config.yaml
head_dim: 64
hidden_act: "tanh_gelu"
norm_eps: 1e-05
qk_norm: false
tie_word_embeddings: true
init_std_up: 0.0767
optimizer: "soap_variant"
decay_fraction: 1.0
decay_shape: "pow"
doc_mask: false
max_steps: 5860
Each number is 200 + 40 x the weight over its row's rms, rounded and kept within 0 to 999. Layers, rows and columns count from 0. The size before them is the row's rms in percent of the matrix's.

# layer 7 attention value, 128x128, rms 0.0478, rows 117-127, columns 0-127
099,163,194,185,337,273,236,185,181,217,196,195,236,178,182,223,185,242,279,276,163,216,256,199,174,194,170,211,171,275,245,178,180,172,243,226,166,121,177,158,212,301,276,192,164,246,183,163,173,217,214,181,192,179,200,214,159,206,239,183,256,158,292,230,253,196,200,120,174,174,232,205,206,196,203,146,186,238,287,126,171,165,219,258,184,234,217,207,158,177,162,162,147,183,161,229,190,212,219,251,227,147,233,209,160,262,181,253,138,230,139,220,214,122,207,234,187,196,169,208,203,243,189,230,204,186,265,231,184
102,241,160,147,233,175,165,142,217,225,136,205,144,203,179,226,205,175,149,210,176,237,151,273,171,251,209,220,185,180,230,290,220,211,267,211,260,241,221,233,252,199,248,160,193,215,151,215,181,197,247,161,160,210,185,210,195,198,183,182,253,235,278,219,220,221,153,186,244,206,163,181,261,294,235,186,154,215,245,143,126,217,231,185,196,181,154,155,191,132,100,207,192,245,156,128,210,245,162,168,138,126,242,130,141,170,232,144,215,154,217,190,148,184,159,268,187,157,241,250,219,183,195,165,169,164,237,186,226
106,232,118,219,192,174,109,201,125,208,188,224,192,199,182,165,181,222,206,281,141,222,191,209,225,216,101,184,141,322,232,143,186,230,220,235,163,243,192,178,201,180,211,195,179,205,197,261,154,208,199,149,244,266,209,206,242,183,260,191,225,207,185,259,291,145,191,233,209,199,206,235,209,198,187,219,182,173,152,140,211,286,217,165,250,193,213,212,203,282,210,235,197,164,205,254,219,270,200,125,197,204,236,116,183,228,214,130,248,148,196,182,217,137,162,177,144,175,155,224,196,184,159,212,127,213,270,209,221
108,198,260,195,208,159,150,143,215,213,227,229,95,168,201,146,205,132,150,243,150,200,244,171,230,278,159,217,283,244,249,230,215,262,115,190,196,196,132,172,225,165,199,190,176,219,220,207,167,258,151,194,158,200,204,142,213,224,138,192,260,116,212,218,155,194,188,154,138,187,198,207,212,221,222,129,260,179,230,164,153,273,216,165,164,223,162,231,204,217,142,176,229,227,182,226,189,210,102,190,228,279,221,187,151,201,219,167,199,296,202,208,194,198,225,214,199,195,177,244,257,193,170,204,202,173,254,115,146
102,199,154,239,193,156,206,175,136,232,193,137,256,190,207,248,174,213,219,242,264,232,235,174,157,210,240,274,235,109,157,275,224,201,205,237,268,122,188,198,183,264,200,257,197,212,220,177,138,209,202,159,150,229,218,246,184,120,236,222,211,253,267,223,234,252,210,120,197,164,202,254,225,221,151,207,177,182,170,153,197,220,267,173,114,258,186,180,189,209,222,216,148,189,185,207,188,217,131,215,242,202,156,227,151,175,242,255,220,255,155,183,136,221,258,223,204,194,189,144,270,140,186,183,191,226,264,135,155
103,156,269,216,193,177,236,211,262,190,181,178,139,181,158,268,212,273,206,275,222,190,241,171,185,151,160,285,148,199,226,183,161,229,201,206,200,178,230,250,201,224,159,208,232,202,148,278,289,161,241,104,225,230,145,177,156,221,178,199,293,236,197,220,181,222,182,291,199,173,185,225,231,251,191,175,216,201,215,156,233,202,217,269,236,141,210,203,180,263,187,116,203,278,221,238,196,182,164,200,234,180,193,230,232,157,210,191,247,237,156,244,139,146,249,178,322,206,181,194,199,241,216,247,228,192,207,232,217
108,222,167,238,166,192,255,212,109,209,217,211,183,117,234,208,193,231,170,144,157,236,227,221,178,223,133,216,215,231,216,212,198,154,179,148,201,204,208,260,219,158,204,209,218,245,239,245,146,190,244,200,185,176,197,200,122,111,160,193,237,166,273,235,176,260,155,170,200,140,226,261,202,266,235,256,239,193,212,181,189,224,285,187,123,212,131,210,209,161,154,222,238,255,196,245,200,103,226,246,245,209,174,194,193,240,156,188,299,180,204,176,199,186,143,218,157,183,218,233,216,208,132,265,275,216,262,135,183
110,224,204,156,184,250,156,182,204,174,243,256,182,219,212,284,182,253,255,246,182,181,185,169,199,165,254,191,161,246,244,210,227,173,179,149,216,195,90,182,194,236,211,165,196,268,178,185,226,144,184,139,167,232,257,200,176,295,191,249,185,245,164,198,251,186,210,283,181,149,146,185,270,192,158,204,154,186,195,217,197,210,264,192,213,170,120,182,215,158,232,237,226,240,159,218,211,212,312,198,214,127,207,144,190,195,238,248,226,91,272,151,200,157,161,216,210,155,187,225,142,128,190,241,177,220,219,188,207
111,161,192,125,212,287,164,148,161,180,175,197,98,154,199,129,260,53,193,165,165,179,197,202,230,252,233,192,259,211,229,191,207,185,220,220,192,214,258,200,208,243,133,240,223,183,199,157,156,292,194,214,161,203,237,262,153,137,243,208,181,182,238,177,139,218,212,189,187,188,219,209,153,184,241,184,185,234,199,211,262,191,195,198,201,234,235,145,175,244,194,282,261,189,236,221,186,212,177,166,233,217,196,213,159,253,268,177,157,170,168,146,89,149,184,170,180,224,193,178,284,216,194,200,154,239,185,222,181
093,210,130,196,186,189,174,223,161,236,217,167,223,174,198,181,348,219,194,193,194,261,101,167,253,238,130,246,180,155,236,226,166,186,206,223,200,190,214,196,182,206,150,216,151,107,190,248,231,223,214,311,178,219,162,144,268,177,261,233,222,139,222,129,240,181,198,215,136,166,203,166,242,204,199,158,235,171,211,201,216,254,194,202,156,222,181,158,189,178,167,171,245,193,218,162,205,162,212,170,218,172,222,191,287,155,199,227,212,249,215,165,192,242,119,179,189,213,242,261,263,221,174,259,232,202,151,130,259
106,219,145,159,250,202,154,138,127,123,240,197,186,150,252,212,245,230,232,147,189,226,193,164,211,260,156,145,193,226,148,166,201,138,181,177,215,166,195,208,191,242,217,224,200,160,162,122,215,232,175,194,251,182,243,195,184,73,164,237,150,168,113,208,140,140,188,216,242,189,209,189,202,189,222,189,199,175,160,238,212,210,214,232,249,233,182,205,177,245,180,237,183,118,236,225,158,227,169,145,202,313,245,218,146,215,181,205,140,211,218,133,207,215,204,169,214,227,174,166,245,209,284,92,243,187,189,152,191
# layer 7 attention output (transposed), 128x128, rms 0.0663, rows 117-127, columns 0-127
102,148,168,203,259,239,212,202,263,294,208,179,177,263,239,231,179,298,261,210,203,134,273,159,241,220,136,150,184,162,258,192,241,168,229,173,236,124,187,216,243,147,222,194,176,221,242,158,122,162,148,165,219,223,213,183,147,146,233,199,195,249,253,205,206,211,202,154,166,182,195,139,251,224,259,219,239,157,168,197,218,140,212,213,238,238,223,209,176,184,223,196,196,112,210,192,170,149,228,240,297,220,298,218,155,165,182,211,254,161,249,184,202,201,207,259,191,205,206,168,177,238,279,153,182,200,182,208,246
099,188,206,174,202,265,126,141,187,193,179,173,157,226,216,149,188,218,180,217,202,119,189,190,231,213,197,123,246,181,207,182,167,116,184,236,296,197,135,156,157,209,212,238,207,250,162,133,258,253,189,163,228,185,122,213,237,188,229,196,292,205,182,257,189,202,173,104,181,210,146,190,254,136,214,183,175,256,229,121,262,206,235,229,243,256,152,165,193,185,247,242,197,142,194,181,189,276,85,206,221,223,187,194,216,165,195,237,266,210,143,205,163,157,215,211,245,206,183,172,194,249,201,166,226,192,248,186,222
099,281,186,133,180,232,235,175,162,247,185,171,156,270,215,210,137,188,183,220,195,223,189,141,240,176,215,259,186,267,203,182,195,255,176,171,151,154,185,173,199,195,267,264,260,210,258,206,224,238,182,155,201,204,230,177,236,185,231,221,134,194,208,186,205,188,241,202,162,293,146,210,225,269,187,194,206,216,240,176,236,172,204,237,237,184,120,156,216,174,230,237,129,212,171,214,141,275,198,191,237,241,200,210,261,282,182,142,209,248,260,204,105,223,270,236,204,231,221,124,263,251,154,175,132,200,218,158,151
106,126,217,123,125,242,230,208,157,197,231,158,197,176,236,170,238,157,203,289,168,197,232,169,224,194,222,180,258,208,241,126,222,252,273,268,178,186,223,219,239,187,257,232,241,186,182,200,196,206,266,187,232,223,235,166,256,160,265,252,233,105,169,261,135,248,204,218,203,206,131,126,196,223,239,199,200,180,137,128,271,240,181,249,213,231,227,151,182,187,185,197,234,248,222,211,150,199,167,267,242,190,166,183,202,252,193,204,181,219,200,195,146,208,279,135,198,236,154,216,182,167,236,221,247,156,206,129,238
104,193,193,247,257,186,97,207,177,222,136,245,231,181,236,218,145,178,281,145,208,125,210,239,190,193,198,243,271,139,227,205,229,203,185,236,155,147,252,202,265,146,172,236,145,202,247,219,217,275,240,255,174,263,197,179,142,173,259,178,238,211,207,226,188,209,235,200,177,107,202,241,210,225,167,178,244,103,193,221,220,269,217,270,202,247,203,211,166,250,217,200,235,211,248,233,218,178,171,147,222,191,176,229,113,166,243,265,195,175,214,218,186,97,216,219,194,203,153,138,185,226,235,137,165,217,197,183,212
107,166,226,186,219,115,151,143,191,179,144,242,185,196,179,232,214,245,158,254,226,165,182,194,221,177,171,171,132,243,243,172,235,238,217,187,151,117,201,162,249,236,226,180,189,281,178,178,209,245,211,174,186,247,146,208,207,225,194,149,177,194,191,217,235,202,237,251,247,139,147,122,182,238,203,197,196,282,248,142,170,130,229,222,150,180,345,230,189,210,192,184,186,214,203,167,189,212,176,222,227,157,139,231,181,188,143,170,226,222,244,260,147,125,244,195,206,190,285,230,96,199,198,189,190,189,251,163,174
117,185,236,155,185,220,157,212,211,219,256,248,268,167,233,176,207,229,196,161,196,134,231,201,205,119,212,170,213,197,229,169,155,168,192,186,220,138,275,244,153,114,297,176,176,239,215,196,150,214,193,179,147,171,225,158,185,217,238,199,276,195,201,187,84,137,205,226,168,132,148,120,228,235,224,148,207,198,218,146,262,219,230,205,181,251,156,145,190,205,142,197,180,229,208,162,182,153,142,250,212,152,169,216,204,189,244,149,260,219,153,133,187,143,215,268,168,196,242,214,137,170,208,223,175,193,188,172,114
106,244,231,246,224,154,177,240,309,263,158,169,139,221,175,191,236,224,248,217,182,184,148,201,253,222,195,257,278,232,187,135,220,150,209,153,254,155,235,233,239,181,298,187,220,171,232,171,247,246,233,212,168,223,272,224,160,227,206,212,176,183,143,170,284,148,255,237,205,211,220,213,227,178,202,251,175,219,187,152,190,177,211,238,211,148,111,254,194,215,232,207,162,244,197,214,276,273,205,227,137,253,180,142,231,239,145,168,201,153,229,210,175,182,140,251,172,205,168,160,186,268,203,252,200,243,214,203,147
113,154,191,145,156,246,205,199,149,181,198,175,185,64,204,189,195,190,229,256,163,182,193,181,184,210,215,205,233,195,204,191,260,238,180,209,182,235,172,279,159,222,175,189,251,239,250,286,151,214,162,135,213,179,163,222,212,257,246,239,221,196,206,191,233,184,149,104,212,249,156,202,217,218,207,211,175,205,224,249,199,234,224,200,197,241,218,156,158,223,155,234,282,197,201,209,125,284,241,161,242,191,208,282,186,173,292,164,143,212,125,169,258,229,146,158,241,198,153,257,266,211,176,160,214,227,131,228,167
098,208,259,198,134,246,231,196,183,154,214,244,211,161,278,254,252,162,168,174,174,238,185,237,235,195,231,284,215,224,256,185,221,233,202,237,146,220,255,182,136,155,146,190,160,163,153,218,255,235,172,184,170,196,167,190,201,224,141,256,135,172,168,178,204,119,182,114,148,182,232,187,215,190,235,161,131,258,203,200,248,201,202,204,128,218,119,178,226,216,149,197,194,147,207,232,140,151,196,225,214,289,115,172,153,201,196,165,199,235,241,201,247,167,200,206,232,163,223,150,194,179,249,165,233,116,286,200,171
107,243,115,163,204,256,204,244,258,217,226,202,151,162,174,252,142,220,217,221,222,152,178,176,220,187,211,275,142,207,182,206,222,232,171,212,167,214,190,186,234,301,221,157,216,197,283,277,174,188,202,203,214,142,193,259,178,210,209,198,183,189,205,219,56,207,159,183,168,253,207,211,133,233,161,210,204,190,255,257,188,299,183,168,184,212,214,200,261,161,209,249,293,155,114,223,193,240,231,199,214,182,210,177,185,178,235,226,144,238,229,148,250,254,147,194,228,175,201,248,190,121,245,179,199,215,147,191,248
# layer 7 MLP up, 512x128, rms 0.0768, rows 0-1, columns 0-127
101,201,218,199,157,174,175,222,96,262,191,260,188,201,228,215,152,230,209,206,187,207,188,215,220,131,256,203,239,158,174,228,228,156,146,252,204,142,244,183,186,284,222,248,207,210,197,133,172,178,188,202,205,194,255,208,151,186,127,240,171,221,153,126,202,169,194,176,226,210,206,160,301,198,251,214,198,125,256,185,267,165,195,253,224,198,192,177,164,212,136,240,174,300,193,132,155,179,189,184,172,179,251,247,139,231,185,201,98,182,178,212,172,170,155,226,185,177,182,216,218,282,172,198,167,187,185,320,199
103,226,138,236,197,199,132,210,197,209,213,205,247,192,198,192,252,299,232,161,132,171,201,144,230,190,174,200,185,209,134,238,231,232,167,188,156,183,203,199,265,185,137,247,206,228,275,177,180,171,230,210,225,167,238,195,151,121,251,233,270,165,274,239,189,182,97,285,157,261,141,192,189,216,193,210,162,194,187,233,290,251,226,210,245,183,228,230,226,198,240,235,196,241,92,241,180,215,172,183,217,155,161,161,174,177,190,187,293,239,203,182,213,239,177,153,197,114,154,200,204,143,235,162,228,237,215,214,184
# layer 7 MLP down (transposed), 512x128, rms 0.0767, rows 0-1, columns 0-127
089,148,213,174,263,236,168,200,232,187,138,208,232,190,218,245,201,215,237,207,217,174,196,120,158,191,246,142,210,262,164,227,168,123,175,208,249,194,262,176,180,201,145,211,256,227,256,189,261,236,267,241,189,295,215,175,249,136,223,309,172,176,98,210,182,207,240,219,247,252,144,119,156,197,137,233,226,189,213,157,191,271,205,208,198,190,189,224,197,200,253,239,165,247,260,260,219,182,210,231,219,165,158,197,164,255,256,167,208,167,281,182,223,175,159,161,180,263,203,169,195,213,212,200,192,131,211,250,194
105,188,204,211,226,198,180,304,189,189,139,180,191,298,159,185,165,151,247,177,161,193,211,183,224,297,129,306,157,240,260,178,211,242,207,187,161,134,217,126,158,157,210,188,199,165,165,213,200,232,214,187,213,152,193,143,166,223,204,161,129,216,221,232,185,177,251,251,248,268,222,238,193,158,234,203,134,234,240,156,209,195,175,229,158,207,239,142,187,244,251,233,122,139,225,140,247,187,210,178,227,218,169,168,181,139,172,205,261,201,179,163,178,244,209,226,217,122,216,140,199,272,189,249,186,222,227,228,247